Weights of a small GPT-style language model, trained from scratch on English Wikipedia: 14 layers.
Each number is 128 + 32 x the weight over its row's rms, rounded and kept within 0 to 255. Layers, rows and columns count from 0. Numbers have three digits each. The size before them is the row's rms in percent of the matrix's.

# q: layer 6 attention query, 384x384, rms 0.0774, rows 255, columns 192-287
# k: layer 6 attention key, 96x384, rms 0.0722, rows 63, columns 192-287
# v: layer 6 attention value, 96x384, rms 0.0916, rows 32-59, columns 192-287
# o: layer 6 attention output (transposed), 384x384, rms 0.0886, rows 128-154,160-186,192-218,224-250, columns 192-287
q255 109:219135146144108128097161138075116149141128105130072180078175141150139194131132090166098119183154151109113096090099198137161142110138160158095074104170087062172126098142104179141133160105199136144104145138153103132148172167126089178127079107162126116155170148182072142105188121148142134144
k63 150:151112087124131110065179110085102123177136142163118178089144147146129107098109103157140151154144180105073111126096142088151113160123103151131124168188111055100155079174173151064106092089137152132142064117140116125116179163065109090028187086116118073190143180104077081077138080184144151194
v32 094:122144089108155149112121084144097163121102164107075101128107147136140121189171159130116131070122166115130121094104131156132166141145096097140156106150132056129121154191119131110173109165077192076154143108184111160157131092133111097151157123162146175099108136078086163123152126154153170103
o128 108:099188118126129116104185132152123173167107130096117147162138204089134126097138155128124132109122147162116135092064109150129126176096171111151100124134202133122151160116102076126097111124125194123146194118117174165140107129117130176142101143174164128141112094088142105127095150109096184124
o160 101:118162154085127083139121156128116137087197077089135136138136108117136093145088140063065122084111051058127143136153140140107064141154124136234131086171128151034101155122123154135150104125137149173125127174049125112121112074129137093117175122137100146160114073086170105084084153170144108073
o192 102:112069122167115122116120099062120103083127121140125142139153103117100086095140107170187125165124111163168086162164190145172183118130098127101171100113093209100125100113159112100106162123124077132094059086128118138104105127092071126146135133115144113124164195177079099118129087120120133164
o224 100:137129161163096153165105160165095134111106152166138126169101106151186118113108100174120127161120181136077118086120074085098083049141181187135098149118171108195143171112172133143096107116145125167087072103098165094118167146138205176095082126113056139093140145164213138068171098081115144072
v33 101:174132153159092106129142166147146110145124193164154119132092114117175142090107069139125185198151171129133167135152113184130072102127131123093165127100112144147132193064128096131085201143132106069154124083152160159154146145132148144129163177156056105175152170100150100149157150134124076176
o129 105:104181112128098058176171181063113140155180132206142112156108133098123130119148194103137105091150132128148176145129067139163097116174110190101110163144111151117150136057134128106135088097144113076142147143155114141148105166122163127085068138178137146107092118124160130126128082103129097133
o161 093:095130090168086133097066115103125158135121142135136155108191109166163098139109166131185095059122142181099141078107127132108140140123129117131177143110215038102147085111105133134158100183199166132109136076190066157129158157186089181155092106148114186097113128162102078112132127112137134086
o193 098:109134103132166111098149092143091080114156131091080112098172140110057116092086096117146136129154145126137059175097156143100127125100143108155059088153072143191135078138087152093090149080094105174107122171130142060129094064163122137115141148101113138157115144141146133124112131135102110107
o225 107:159126139061126165142158111106199147142157096111136130127092113075132161172179147119063095129153093119108139084154109128120100176138120156128173187137025117098098130147132141148148092110095086191130135180100141154098091093093164095161116097113134112119123107127162158209127156143135130205
v34 093:121097099147166111187101132125106077161082113147082204150161133134102152062115184125118138168124103143133176151119066130125154071091141099077165161136120108144177077119131114122101141144199168083120131088104161155087125115144111127068129135094111125137126090027153134089050113121148081116
o130 103:151126130137158126187140091095151145158070111117118150141159159166126186091136143150125105177090162175101110138124166154101160187154184120100158172122124162179130156168168193113115115142131100091165156074120140151130131105104166123120145233088153135093152117098093126087108111147162139125
o162 105:124104144192087126178145125143149112180169148073093109133152161151112101142162108068147092106097091164145115164120153162162149137115141027083148152129097093123150079165106173135159118081140118144151136109157098115160089173155131179101125149083094139156079145081158165136163155112148125148
o194 106:084192136111145165080077148148135076080195104147136100091123112079148129158094098142173208086185197118101117059148084099123141132120099183115088098127125130105121165102123070103083151129124119139037091138127081151116116149146099124173125076147150152137156119117156126119105119155045108168
o226 091:173101189099116145161129117183113163116130107131160102122097135095101046137131118102083138099157151121137175166170131175073125139167131066089160138144096186101104114163068188150154113134094134116153195146161148099163124107088146127063058120131096090133082164143156154164173153123163118205
v35 094:137147148081145075226142159072127118114096082115122133130123118175135158129137154157137108154139120108159154101158131141137097178128145137116124097165124171179085149040113110163160097107170110168097100119107150143125119100085100121089156140094101030159097101084187114093109174089099176121
o131 107:193108155151173079189131132121111087173157146104138142126092116221101121113123131125153118114127113118090091169082113133117175106121188118120156097107129062148093162055128155088164156123130127112196148106162041122079118137131153155063142131101093115147075084119090099161129078169163116098
o163 094:168118119034109120125130113103099137126099199072122107161113118130140136158103149125128088128158131115137186178183153128126077166061143168084105112129123122077124160136187110102154159114105170122158136106132125121135135114121162150108185094107096124135203165160151093128081077145139068102
o195 097:143122117099124160072133073122124147169117067120108126149133117125153147121130110143121173124126106133105152096123103109169133091197087174119148175154134189107159100153145145164080068195134144111073139137103187190155142138107140088143095145140225142163123090117135180132134132155111077195
o227 097:083147148167176157067199152093156108151115125152144086142131093094100092116139138103142079132162143104142102103106077080117122127092079080173092143079143081115101142118129135154175096114133118140163113134119099075086128169194154157091140165120117124098117164132149136149077096161156159002
v36 095:155115115113131147163093109116066090134191105096106157181126173122102058116137155127126117119110016151148147151098120149122104166103112148132114179110161156141106125126105108122176133116148131105145128106127146096117114094113137194122095149134146094117164156133173115132185147195176205128
o132 112:152181111128130175160132060154111118135166156128167147135177137076142117154169076148124131127043192209093179117073132126145117154084166102141109175093156120155118098159144069076135129082158143138099168126203192171134105125104141128098138144143130122110165117136132137189167099124133139152
o164 095:155128115109124095157198145099168103086096150169082106120162138099142182100177066111123204151083149164083113074138132085107053152127136155088130132131044092122132148116153107154045124137195096137109129118120138143103126162129113082129208136133158149117175130146118082124220099110064112176
o196 106:147105072110115151096076111134075167121111140102169096143077094150112136104079133129150105107177147092165148124091105164148113107193155122134149120169120202114102097141191162148175084168055107040149103145104142126144138050169151176152077078134161067140090135126115189123118124089178115022
o228 094:125124152155107093081176166071166127147075110104163079111136147153104140084127165127116085141158101122150106168171143103136142122196111176125109128085100122081125117131078153143137159107095174188096171110097083107152103081145107130122178126119079173150171132126129074087066159070116103121
v37 091:095062121136148164126147142126089155105097137165100119155150104092199144142111197171137133156145130122168104110100135089094117141099117157181122119127135103178128133151112073095113082095125083095146135129154142120128153103121112125141173140142108105150107146094164104152099081151133158171
o133 100:080118114086119132158137151170060133133120103173123128109055129167156159127069175102121105089102119101119129161085109075126103152081084221163114143129195120113128171142119137086090165130159161140088141186149076170136169147118124155152136105114111124086214128123148133098137070146122185126
o165 104:167177115128109125151110160116184134159137177102149108071130122149103154161136088112115115111151085136118117121161145137124132116072199095076125123227125054105161156147094101148123090117110131099136162185154168148096152140190135106079110094142134111150133120120107102163138161150140093153
o197 096:177147130147104137067088076123102142088098142126149131087157127194082084120120121149129136176085157122175080137145150130148045118112124166153150118110139165097133054106124129111173179086145089157147140071170086010123148159137080139159108111104098119187056154174097150117114121125151120136
o229 110:125128118112147110193120173128188122167054158078112135185158082104135147169149141120173113078137098123100141127141124131154162097201149035103142110108084064158126190107121134099100101127125151123131147124087113158150097117096187115141088170120142148114158101145149173120074108111127113083
v38 097:141115159114207139097113109159130078085118115129170043137144140104134125144122112132077093131199166145130167157131102156157076103099109103051114120124099120037137092140126123073132157105127081174140185055154067137151087095157131122116155150113160123111121132131118094116136101106157155125
o134 107:132106085141130154186059083141127114116179127117142116144102118185128115107156146154176100159175143115090127138089141155164127129110132072118078133129202099135110139172110106116160150155178103207104214093108123117212090181152132120069124127089110104106149174079171141198146078113119187093
o166 101:114125151163138103126113131078071160078168115107104140186136110113090131159140099113066122099126144105188158159099189079087125167133117142135145156124215169154116109100159131151107163149114144092121147106078182107109139134113141095135187135163071109109115170127153126141129145103130086047
o198 096:124071074109149112092168144162171139152149181137141102093133120118135136118120093134169136101161143140126106084150146124127147110108146155129110092103070158089139136083122119137176152080146160179117076130196150103064132119127126129161123129197094155164128063161135112097101093086116129125
o230 099:166137166136094186150203100091110131106088125134098086086064130127123123140164168111154181158080076130099113151137100147120127163132128089158165159101172088174107161194109174168071126089115156119148093118091170092113088107079103188098101084062117151172086139095146117127124182137055106139
v39 090:154129116118099103132151190155083072128128155118110102114152148116116155105159136114120106131127182103134085119116120129069126116074203133114174134148174054121163098108134088094140114180127108168166121108110148108128126090144097134137097121139134123148086156093108107133126174138123095155
o135 101:131144089120141131165086145107133130134126100198155146063099196121142155177190140140147130167078125110138149156148143196163136051105212139138113112086162090115130138150218148203095090167116143148177163107136121166102111177127090102112152166125142132072099122108116048138102185108143155151
o167 109:103160137184121193146089125161123148167124162135137112129159107156082077113178093126157059109111085129103076102124085134178151144131073105091157083114156083140093162091076104167138095105095148130119119108148127169119108042166127100094125172068089141151109110097064171123189143134036139141
o199 095:135092068088142167110173137111123131099165116122073172138075117106147112134096185123081149098126112156139155178129154124088134163123162107146115172189062121133109156138116150082129103155188168162106103131128103109136156148077080182143135114156151142155156111137168134122190129118154140121
o231 094:191128153140066136121149145128155117108141120155133132130108169110137149141087142099141155176111119149159172084126143201107141094076142146140105164113149175114140118153102073133123147110105156093075138124188113123130115150155190111156156114156140117121089136098090105162087060181140138150
v40 089:110110148077100190126123210161163143126144113130096156166134151130177204091127163130176150141110151137190148093115104118077084137091125159155113189118124163125115153144145168092122111131123120124160031149165179143153141121091170122175075116137060179106095197104155169158103152149090118147
o136 101:173086136092108123148115164138137059127143078138076170106108144137122129112172129117140187103051133158083096052125126049142134160110160116141150085095111136154101163095142097079151112084107135144104052101110158156131167134151100097182115091122123186088136132093163098112157131123122165156
o168 094:104145149119080124141132181095137112132097125164131046139135117162090108070119079115132143077130094160118103099146110178208079140104136136139143063112113097102089136120105152147128086157127111096154065109112175113108134128120119176101130116101127121172125136117140106119136170151134112090
o200 103:162142153123091108136066116159118119102139185095158123106168073108124147142099111139099121173206125111143232162130136176076065156110108156061183183125115159108160075101133140174116147161140145102162162116171112129101121071155132148091154161125101116105138111149115138177180091118217076096
o232 102:125170118130152128159121115086145165132115147076155094151095106174170086152120155107099120120140095078098106175155150094161148122189126074128111091150071105176112138142117059145122236105108107156105156097108149115115111109122101131108148046140129106145134098096185056110070140103040198095
v41 087:107112100100074106137170145133133150113075095063135152171104123117096031105110099126109124105085165113141131148106088130150157181140106140128112122152077172149081132116135160154221095134146177130080032129137148121171141190107200134079131160140150099147178121164164190156157122104119105146
o137 106:098103161089099120078091131105113088123132089134138152134078158141082143129184127127169184105142099098156132083170084112165190066152127143172162118161040141092129099166094192150157036177122134072083117141141116154142146102047087082182121196111110140162124125161098127154127090085119041180
o169 103:148100158061132166165129151167110112171142107197144134133119121127106117136160156114138151138148132112070173163176137091070122140152150182070139099132166092109181133116071181127130159130157143133100184121054157146090098096091126100135183132133185129069142235181061065086124121141105063094
o201 093:148166083122177094147154155073163092050137099082117130070184115115111123123149127112056148163135123131168169193132180142183068150063203176095097082144160138127122145083095047139124183158116083127094119080141171163092128154184119163106117098134109106131110078120177192074135146145149160077
o233 093:086132143100133145083107079144096162121134149146143088108181158126165121155097071145128094074125093101163112174066145105179170134134075057154133123189090091095106130110126122138101114085118130134168141136100141078128139104053045151129102077133111145177076125120101053164118157139090165151
v42 096:156131174190120135166176106117106158146160146080129121140090146077091106168165097154109090156112129182125191071097101155127097173114126117158110183157104127133094168050085148186184105165210168061090149098143167033118125119107077180102135142127075099085087105122133091130099142130106132127
o138 103:067139144102116116124163106143108138107078126078137137132142183173181137150117171136125155133078148155154153133125128167119106141170137132145105196138071123169129178157061059131139082100124123059131111123180124109119120214157153155110144130136134147162095102205110165117144153148135192130
o170 098:157117156110098143175155114099140122136080127139130102080185154064108183095118130152062111075087097111156116098189147072107103101170115109134082156103112206065117135132153104163162085205074105052178105153135168149179157164117157168091121128090119117132114120108087105150099060144116158152
o202 101:161121098180224100077089171131085126119153121129133130071124100132151106123116121165141071179125140109121070146090087144140137153085107152109195123137162091141128128117168131089070167031147146171085135104072134092105152106091083090135100085130171104130094175156128130082183128090132089144
o234 093:139103179130063159100193143166125102095147121130124148135103080170122081078145155133105151186137154111118122104139104116136098152135104082121102115159097109131089103165116168116135117146116031126147081109167138148106205081171165094179145096129076130147128104101111093121121155148122104078
v43 087:207164165155143062083127200143142200110113111133068163150058164082102129123092090085125150118062123098170167146087138103089141153155087058135127120117144147083225157092109102134162154068119108141095151126137101129065159088185122105108085063122115154115149158103159150177108103127114160134
o139 109:115152128094164093096136136154102135036094076131134160116134193115132102139134095108148162094114142142096119152159129107137102110136134116105090141165134145133131167079087085139155141114167105132110202115100139062116156128153162157102164077121175158128153135154091140151084096166201163151
o171 097:089083132095186080163132171136078089145067130131161150089190130137096125150131122134137150165118126098091033131051138189198139093044151154137142189139185161089094117118168145148115123206144104169103176165130148174084036135078087107167101162116120139129082132086117136132163103138115108138
o203 101:133166160176112155186135037131126111075134139118147128156080116108169107131150068130104091131159117134100152151164207118109150160146116143124134154154069121151094086186151216090141160129133145129117125133160145152163162077160173156101092129148150079104135127088099113127172162127151110186
o235 097:081100089142137180102112144146191122155141162131114079121138069116117166125134186108097145152168108186169127072150093067138070130116154113126081147158117137116149163144149093132117137149178097129131060133094097112113118192093132075128148114137144128114116087150160115099075170152071093089
v44 085:109181127145127148112165120079127121120132107089152119093128097096137108116110172137153147124160165160169218144138122134150140122069140145125138117183109054121094137168122161149105100136125133193118116107128131054065121144109186174113126143113159146141112063085122088123147138149099154170
o140 099:107181139147157101157134152152165130110127126168143110090171135127125125129095142125177158119136119092137161154170150150158140080098116167106132078157159105148113212114127142097091094141124073140170164126124186115181135124125098119088127113142137098179034109126087093119153087144073154135
o172 095:154126161149085181129070195167130104135119105115141154114136100096076141203112195152150145191167132053115144142139157137186121134145166118101123138069139146119211087116113156089156112151121217111105187144162170162152103118106147123084165125117139154146140130129087150160125071130131134162
o204 107:143103124140039130133121090110112150137133146122155072107106151185159092086149084131119131113067093194110131094096147105080087168099089154168130153145098179114136101080115088208138124080125103104103096118134107131128125142134103123145074140127115170115155148123142088137114160166085134125
o236 100:056125156087170079092125211164173101105098134107105095131118119107143167118119144127099116133126131148104092121113100092137144121145172016174106104148131154160118108158166141107155168123121076127159162147116125079134125076099145116158138102124117119131090156127153142108070121118120097102
v45 091:070128164144127178077090156140091130084104165086112096131093119142085164106199090108130145126168102169111184101128089138172150064081084151152163188103113124174073176156090214158115186170143092132101170073133120183109118153095127132116066127110216137123084148130077174124147179117116141125
o141 101:142160135167187162086131070127114093116111118140158053124142178091119163124139101092042114150104164106159111106119135124115094104121120047078104134074147149076167129168150156193117159124081128102129084126146097161109143121133103154081158102080131128156118086090105133180097099135130108106
o173 100:091142096142160137117162150139119146135181093203125081175110083087150137122157142093107101099061078096115134150128074134083097213155145148162151053093146128120163119072116118174096152138187101109084091121099141166163109130157124100113207162128122101128193101188130153155140163148145108189
o205 108:124098116161092158188098170126136089155121211132127149104107102113132106132110107173118168160170152097095165153177138131106158141076144136131090134146107148167117093072079096144180080117088166133072162116118137142121084100119120115157101126170203174081125128095119110137148115105134127149
o237 100:187149120115133104176130113107137172178104127111125112142113111112131155121111120134176089123199118165132081124101137101154124111121094108099019147154132082088153105163189130073108159080129137056177123171081147106106162153089214114091101132135078064151137114117074168154222115158158159150
v46 096:129172088093192170136085080143088134197115112102031180095176114138100187126142169118123135134097107131109152108105159115147122092113166102116174096159119078139151128121138083135128094193171149194110158137157189163138140106136133144124128128128101111082104131147124123174144083058198120118
o142 115:106190170127104167089125155143148144139059163094066130165152130087104080116119147120081138081222120142137163124081115114078075099130173123179117132137132094163131096112077163137140077145114191153145180076141091138101145076056148188117207128123145119119182184182104085166191132132139137115
o174 095:187129129137099119145151152144141163106175100122142071110105123187126088140152123140116154128142164085151120158100111169151224107097101115141153136160136161182178185204048157097168174103111073110124206081165084090201079104103111171113112138094153064173176095133113140119157172115170056135
o206 101:107088145076171120163136113092120118093156173105198153110081149070143163095124135129130102160063139166142143173130115116164143125137082166134090125085155169045121133077169119151110166126123118060146114220127146137124187137153135082105076165139151144126121088065090112110124133148103106167
o238 096:144121114190143146074115113153169111126100117171182099138161089125197096176136157137103110112161127138136160100164125117064124161137144089112132092115124124130154129123132113064110120159138116100152082095080161104131120110096134115191132106105096107158120123121157226074072138219114222206
v47 092:111141102140137093086128110092116142135181130153138170183087110156101136130087190098106100149164198144113135126160120133117108104124134098114187135109085094111081103137080129099120190184143113046104110142111133058101113113070184125124120127136145135111147111159130072116166118166132140097
o143 106:116101144195123198193131108093167165171120144102110101138127148102113101127102165154144078113153125136152168169134136140120133135134114149114116077109135131163110101126153091049147131175138114128138161064117123114148148094058137204097163115115114130135103100152106112145060093188186161076
o175 093:058137149153151131117158126118149166166130159048132115162164143144150076084109136101145123130133121117126115138120093121091173060134091151145082164130147103154135162174165165111120045115185180169167118168131132103159161127145087154149151095162125153153146082147122143081108095130134106042
o207 094:170096167121110099115151085167082108087149143196150155034165073078111136079187077117154204145126106140101085083161148135150111187126160120085099119190150169142110138144103126137084116126079131093085053129070170120109084164135148025142086149115100145088115175096075156120141115071120139135
o239 093:178146163089058097122076127139151125086160122143158070119081202098151074145124108146112111104117096157151128130152174127176095124122146161164132119115116116071156116094101083182200162102083132176161144179120088124128120133122161091106159124162137117153114100113135085135077126190121124115
v48 092:136105160091134126090148106098114205164126120051130123208106110117166107113115152154116098157147130115138154071128112120172126156221124160166106162152133151119067128182158115137066129172115146100134077126168114150125162096117064136132155168185101189148159140151129188166088144166115120138
o144 108:100110135116087155132122067094145147202187158128164145143150136097182083067202144115082131116097105152109147092203134149145170113125125153122128106095158138106075177150106138154115113158163121153150104141170168063106165139120155118078142163155140178111144151135132153164120142116119145095
o176 104:091090124137127079149109181109185140157153170170162118100067125108127136097080146132145145137108165185147126150103136169219147110156133101112124132116111133086108116109105109099087131069139117136131111204155168137169099200076153166107103107096120165093059162154141135124082108082099205100
o208 098:148177144139155126112120163145131120109057128109067122112138115158107160126164050135137103117174121098142123126096107106093109069140101145103105145085085099139156060131164083156118096143129118126149144097081089154127114091153127060142159146117105126180116125093110051097110109098153130196
o240 094:116100128104121175167108105122160107121124128091092155127133094153068130183090145065146164166101092127146131174022106181055134134045154097162148117124158105145174186113097178125152127086101174094140168078132126163142156147112135091179168050121143071126130081137171166136164135180123159096
v49 093:150085141135132124127163064176141086166078134141175128128127108178068164128128135172113120134122131094143153101092155157114140109111139153037134124105114115168095148133136111087150099155071131133146182132104187123093113166188106142131117120090138106139136091079114119141134055173108211075
o145 100:108138090216128164137100114155152124144087113146121192121147142154103104175119175144164126102130155162098200123136119093058144143146122195046145125124103100168125099137109187137158150108154184135079165100099082080147105159170147160185162127082169091131187110114156115169105156142059149104
o177 099:094156100134160143137090164116177093241111248157072134123093089101190112166097124161166148101168138102091159118177119106103113083086139155106140098147082110175185082181133109177153126152084151118113133091177060115138113161128074151149102146130128177091134048130139110183133098107058134056
o209 109:110134132079165106093114170113102131122197143113113110146109154116127155112143121101110153164123081141100056174124096146163147149113155101186112168135084132055131123110135102125114127132082144111128129174176150159145183124108105119079138153140081047161144183154099113104110158115216122159
o241 091:162115093100093101128126147129044126073178108136156130126202137156085067109083129108172129164140186159145123151127103122154123096152136158148084130158164106129198129144127157129139163102143143104156062179115110142169137067068091078128117109139161129104136144122149125092113116101100101137
v50 094:131170131117161122107158150166120132113165164056115065103106130138139120149153095120157155115151113173095160181137102119182204155064104142092102137109104161172086106169125122158138123134148101146133112124145124085137091094124181101100162080129218135144130173137116124133159115062134139124
o146 111:100170068147183145101106127109126042130155153136107075140086106102106204208054118171170123111131132120158128091070092174096223133087135146092123140135155116120085141184119139142151113124073143192121153167161088109102142111171138188117142111137148077155122089105116094131160149104099096127
o178 109:082067142095174090106064112139103146095143085191123119156110170081160178106161167107137113076097137111173166089135147133154097132207111180131145107111146137130077191101184130075049109126152126108124132144077185151114158097145132122180102132195135127087162123186115104129105135121078128157
o210 095:130171122130101159140149115089145145118072081086160135134183132139116098142165152163094168140129168121141063137176102107105108116122089136138110175137113133102203135106112107115152160152088115138132108120096162133133135164112117123161131157128084166098109158075107152141137099092166097123
o242 094:083092168148104172190117117124145146119109164160119124130113092093114127097118174099116097110140103113163165176174133112144079084119188117149144101108091114120149160157102121120171148106118175074124156141182126108074172155111107149131127162087073078128203076138110203129074163177177159144
v51 096:169127182075192123139079102169111119167096115158144093126103151172113099120095121131140053122106161166123177136106148170107065153124164142180142057144135179133130138110134099178112100139097173162162125143117145069142121136117051145123155095151114121082103061140194126124181099159079133127
o147 105:101076093189135147117099158119110148143200105141145170156112145105109122155168135184107146173136126162069130126137115111106096102130121111172072142127199038147194101160148091148196069110118151138126072095130156128140173117171145150128124079140128132065100143154117119068110088120179093109
o179 097:146121119117130094087140149111133126110168135124150194121150152106156075137130120151160127144152162087110139148132145100114122170184152125084119146212137164126161138153127067081087140097120141107091185145150148120107105152095225074136148144149160158130153167115145132138070137118207131145
o211 111:159116149124137146156156108144105127122132125075160074117100103152160169184090084175103202114154080100171168192098119138178090116075082131147117136069112155110119096088143126175188186105159082105102151096151064108105133127154049109089132142127103164169133042141163178166161118115086126147
o243 096:114145065131090105140168123150113092188094164081104083102154141102044110046130111098110142148132146174110077145124110150129132136101124127120099176158130087112119143137099169112137121117117138079100098156191113140154132164124121189128067112147157090116145139133095092115105098127152118115
v52 095:186109137099103218061105162133130065145129157167104130147128076072146132107089152122156133154087118124137146134113107168131119116155178176112105129152181086173099150057105118127115114094158091111175145143130106135098141131137113131156111146177141076156132110158156184191091131140140108080
o148 103:113091142112128126062102131129155073124102110123134111120125110065080086114124085147136198166174139143085143124106152130138096169097134128065141100170187082131166127117090092124131134112167075138104131141108066133046172133098151068151092100143113133142139136132099118126125174116057073133
o180 100:120135197157073090140103095125083176187163098156103130083090178123170083149099094111181142140156128097152039094162114109128152140141115102068152144135131074119081126128081086074106109134112124114137109094139082101082155139137138154133091136095121119177085116152108079161113190133082133158
o212 101:107126090163198106200148181150185103105130165128099090114150080195153099087092094106036083098100132097120124101104119128093158116146128118208061099154112152115140167116175148177166137096124157152099082132162159145182095097149108169148175122167130110049092159161187140110150113148141113146
o244 104:097064096111091113141157081113076099094130110118149092072110185116099142089150192151154162083112130160116132197161131090160118112102071161103219118072144154102143063120124172172115122144116171115145159115094152093143163150096080141123149139117120178160131135128124095175132077178190030009
v53 090:109108094146107140099115141155142110174088097146143142120151084093112070101180069132122116096116112117149073116161098132163163117134131077134108032127136159110105114049163133122173082040129131165156113157143135094113076100121164166126098140133130088151128151122125115131154168100101156109
o149 108:098109118188124145168150077163166161079095138151137150143143105123163153099191120071137083139152107103123080133139123113168093148147117093143173153153142100104117119046159123098098131164237155143146113126144118129108071099064176177106095184125134132143138151110114159154172207170135174096
o181 102:178138103126170073121099136119111099115165117183146121127158081139147182148124131148132105078165135136164166155103119155113220132155136131104038186108167097114131119125193179143110127161152104153040059094077121064163132122103167079130106207145140110106148134180105130143039077073131134178
o213 101:119076158120128185108163179122112110122144082093105126134118187117078109130109146178148150125128117088084092080123177114133121093090095145102195118114156143172146107177115063097134129098081184077144132108132172139105200162150097171121113146154112127120176124124128103107152106090094100100
o245 095:114180113065158118140122087091104145112170192119141118162101163182111171138116150072128135148097228189104238086156094089102110139157137169184075090162088177131116164141131128153143144190120158134112135135090126123110116144220048105123214091121173108146138156122085114100130107169101133120
v54 088:123190125131150130195175079139109120046139138103122114162189126103124100150112105185170113067152156143194148082125092151103119139158092181109116072094133110141157122129138157156115138099134076094043172127134150074168135148076139099175070130092121102148149113147124141096081167153159167152
o150 103:126115105193184094169128179131138084080097160157085103106151105079105186111101177112178109113148108152145127143184111156173135143134138174114081114104134121102152115081114137128125182104135133080130169123124211110118085118088158108126100127137106152186168094072108200142108111144151137147
o182 097:147135064155107153109137158122161093141153189112141161177154115189130096146121155119129100110145138172074185140107177158135075146144154113145131143077135207130127081104143102146165112143098112115151126135157125114141080123197133139152142068141149117132136171189080128146081102121128191098
o214 093:152121159062108154115132146133118199105082138155131162134053112131152141086142031130096117176124141105123122145106131099100150122204107192134173073143107138092157170167149118095110148127190167214141145101133091132117145144156105103155120189159183112123111126141080073124185088144140122175
o246 103:175162129142115143110116147174102121156126097138109086129108159139201071143140143166130190149086118191119114136087118113125107167100101089151174150117178133144200118115095072103095169144104084145190113171140100167156140150127105125155180109110105130117104165122129144133117141122153109185
v55 091:169150067102174083150119191165106164090126122112111138118140042039160139106131113129135132089128073096128091098102086060132189110124105144182141123160099099111126140060172105148174083105161173085083122130124102062174118141090159154100156224151110112034123132106177120104131110138121083148
o151 102:139127135140133118155119153131205138107086100149127192116107146131158071124146134072171134123085160118175141157124185119129131087152189123153117104093118092128128157067221069160107160109101110138160085140156147039139163139100142164085160081122137107108125113096103091119159131094129138168
o183 098:132167161126058138140109098118170090186127127134141100088136156070167125143114102110107176118136113141157172114169178130107115117185158062127167143112114182096118157116107147124138113081132126179164190136141142133057097072143098115146111058123124115145169142100096145092143139144136188190
o215 101:153169070130103115101163061131055089154186150117106114118087145216094111118082106145128067168117138142087119154101085146101082169078071153112124109200116149162098136138078106098151125125130134146112081131102145152156106120129156122191083140124155155158129084201165138151144144159139071105
o247 098:106042149121113158118112105141115151084133054138128140167140169137105151191178159188127095130137059116110148122140130176173185148083133106103101109082102176146168082188119211139077135139088101072154199083073149131150126147099108167096118176109149120134138152094154127110085169082115160052
v56 096:059125148130126147116131117102120150137062101142115129133165182097100073125165110114161160166140103092079159179228115109140172114147156144079145137141146157167146109184155162070104168131118175150111173122115139101097092156105142130154184141134140135096121165185118215131184130104083125126
o152 103:108160064100137072118104125119083132132132125184127141082142133159075091110132162138175141139139115168088115182085178119198075087115177136120142122141162054192151131143145133097162118223100119112166183114113179145172086134131125118180112132097171168112163101123119143075147134135103119050
o184 114:089078131128175128160094056140117113098049103128126132114122129099174186138115158159097128131113108150117089123108125122107083170206125210145084135168133107146119099136173131142113168139110121064171130171111155134093148160110134119101185123153183108121230088094091102133107078111144123109
o216 101:220149149101104133096093172156139170130155124138112133145132112125120140108110125090113124118077151108096109124125135125069124131141073131123171169142133160092120163125044081165119157101168134208110065071146094138126149168095129141190141061134027137108091155135184138116143156133091117181
o248 091:028085043202117091152115122114104169115199149118184125041174163144129176137116147160142091129158132123157118140114102116125134129106089060151143104091100145096132098098215122192124067079156128121154109146142157140138085117166170073075103187118155131121122065130127135179127118143121111108
v57 099:138103165170192114112097096123079096167126129111055126120115179107125129152135103112088106140097126180106133213162152155146128131103117068090169089144133104129126138144170162096120116115100128134093123121113082177106143159151134072138137054120171117152128110173110159100174117146120197151
o153 119:123123167124196115136083090164033127150160132051091143132119149156120132145137164132135125153106136108172100135158183150120090131087110109139136118091147130066128111124186145137074185137093113161184072064170090176123154111166047148175158065142046139201137073121124161148127143116091145092
o185 094:115101112136209101110160102159107128171154148134126105112159152110132061090109118128128147091132150105097089097110118102178124147134097109046154170091151141126112129131132133157130191099121150198132103119186138156178075103101116171203148137167113206080106139125200151108060101104084075078
o217 098:100175153121085178136124130094174111123129125220175145118081116130125163099115141131110070145123106156119160134129108118160126128143124217136106145155148120129182150144138150101105086150171144107106099160092162091124207101120191167120105139120144119138143128129110125158114127137163133134
o249 098:167141126093052138133121167176088156153121141091170133172122128140135144153121123117139178102125137132108131119042163101126178129152144113149151155097142178134071127109090137139213189105119139112166188103111131137132121102085102124145089170099132098108172140124152103095179166133139084110
v58 094:049103157153027174133120089084106188175157181115122117116177100168134135150120070114090136099112134129078125092104123163113136137138116116129122171135083127160156125167160150172157138144112161170163126118121180109134123147138133161101109173099159171146149130073103103094151139123132144166
o154 099:116107102116122113098194102135196129157152156080092124100142121144187144080167116155108114129121141156110141117107125088080069124142126180074156137167127165117133171205188107062116108181124106154149092142148172157061132135166162150109177141180108123122094102096120183123168128141174146158
o186 102:176157158099140176084145128127100141119135141119129149131127159142152171139145198173109156117092173122105143169146149070054109156151112148135183156183128163147146075144111099146122107132114168114112171101120188120086079137110106156157136118150180188126081140108174127092128166121148089164
o218 107:147104100113136060132123147146122072106081115112157121112114125120052057130126044132164151115149141124134148143129101195157125120145142090157087129019145102057093142055090122129160110124117091174101178121094100122176113101108124125103122150176120112131125140152084116128105088092120120100
o250 096:078221127205172122164067087138192169133173103173088153159091153087120139140117202104083119145146090108165093129169078138169144076129195163123146089119039116164165169132113124096137129115101087108136152145183127103117151120137144083113200107212107132128113121138167124166148108170111136154
v59 087:080134093112164132158132111053094101190091163051151129124156157121172077099114100162135142184113131140122164223174185149115109136121194135106089117126177150099081181212127153105170170176143114105118155146147125148128106199128114167141118049169104146165157148125176128130044121104168119144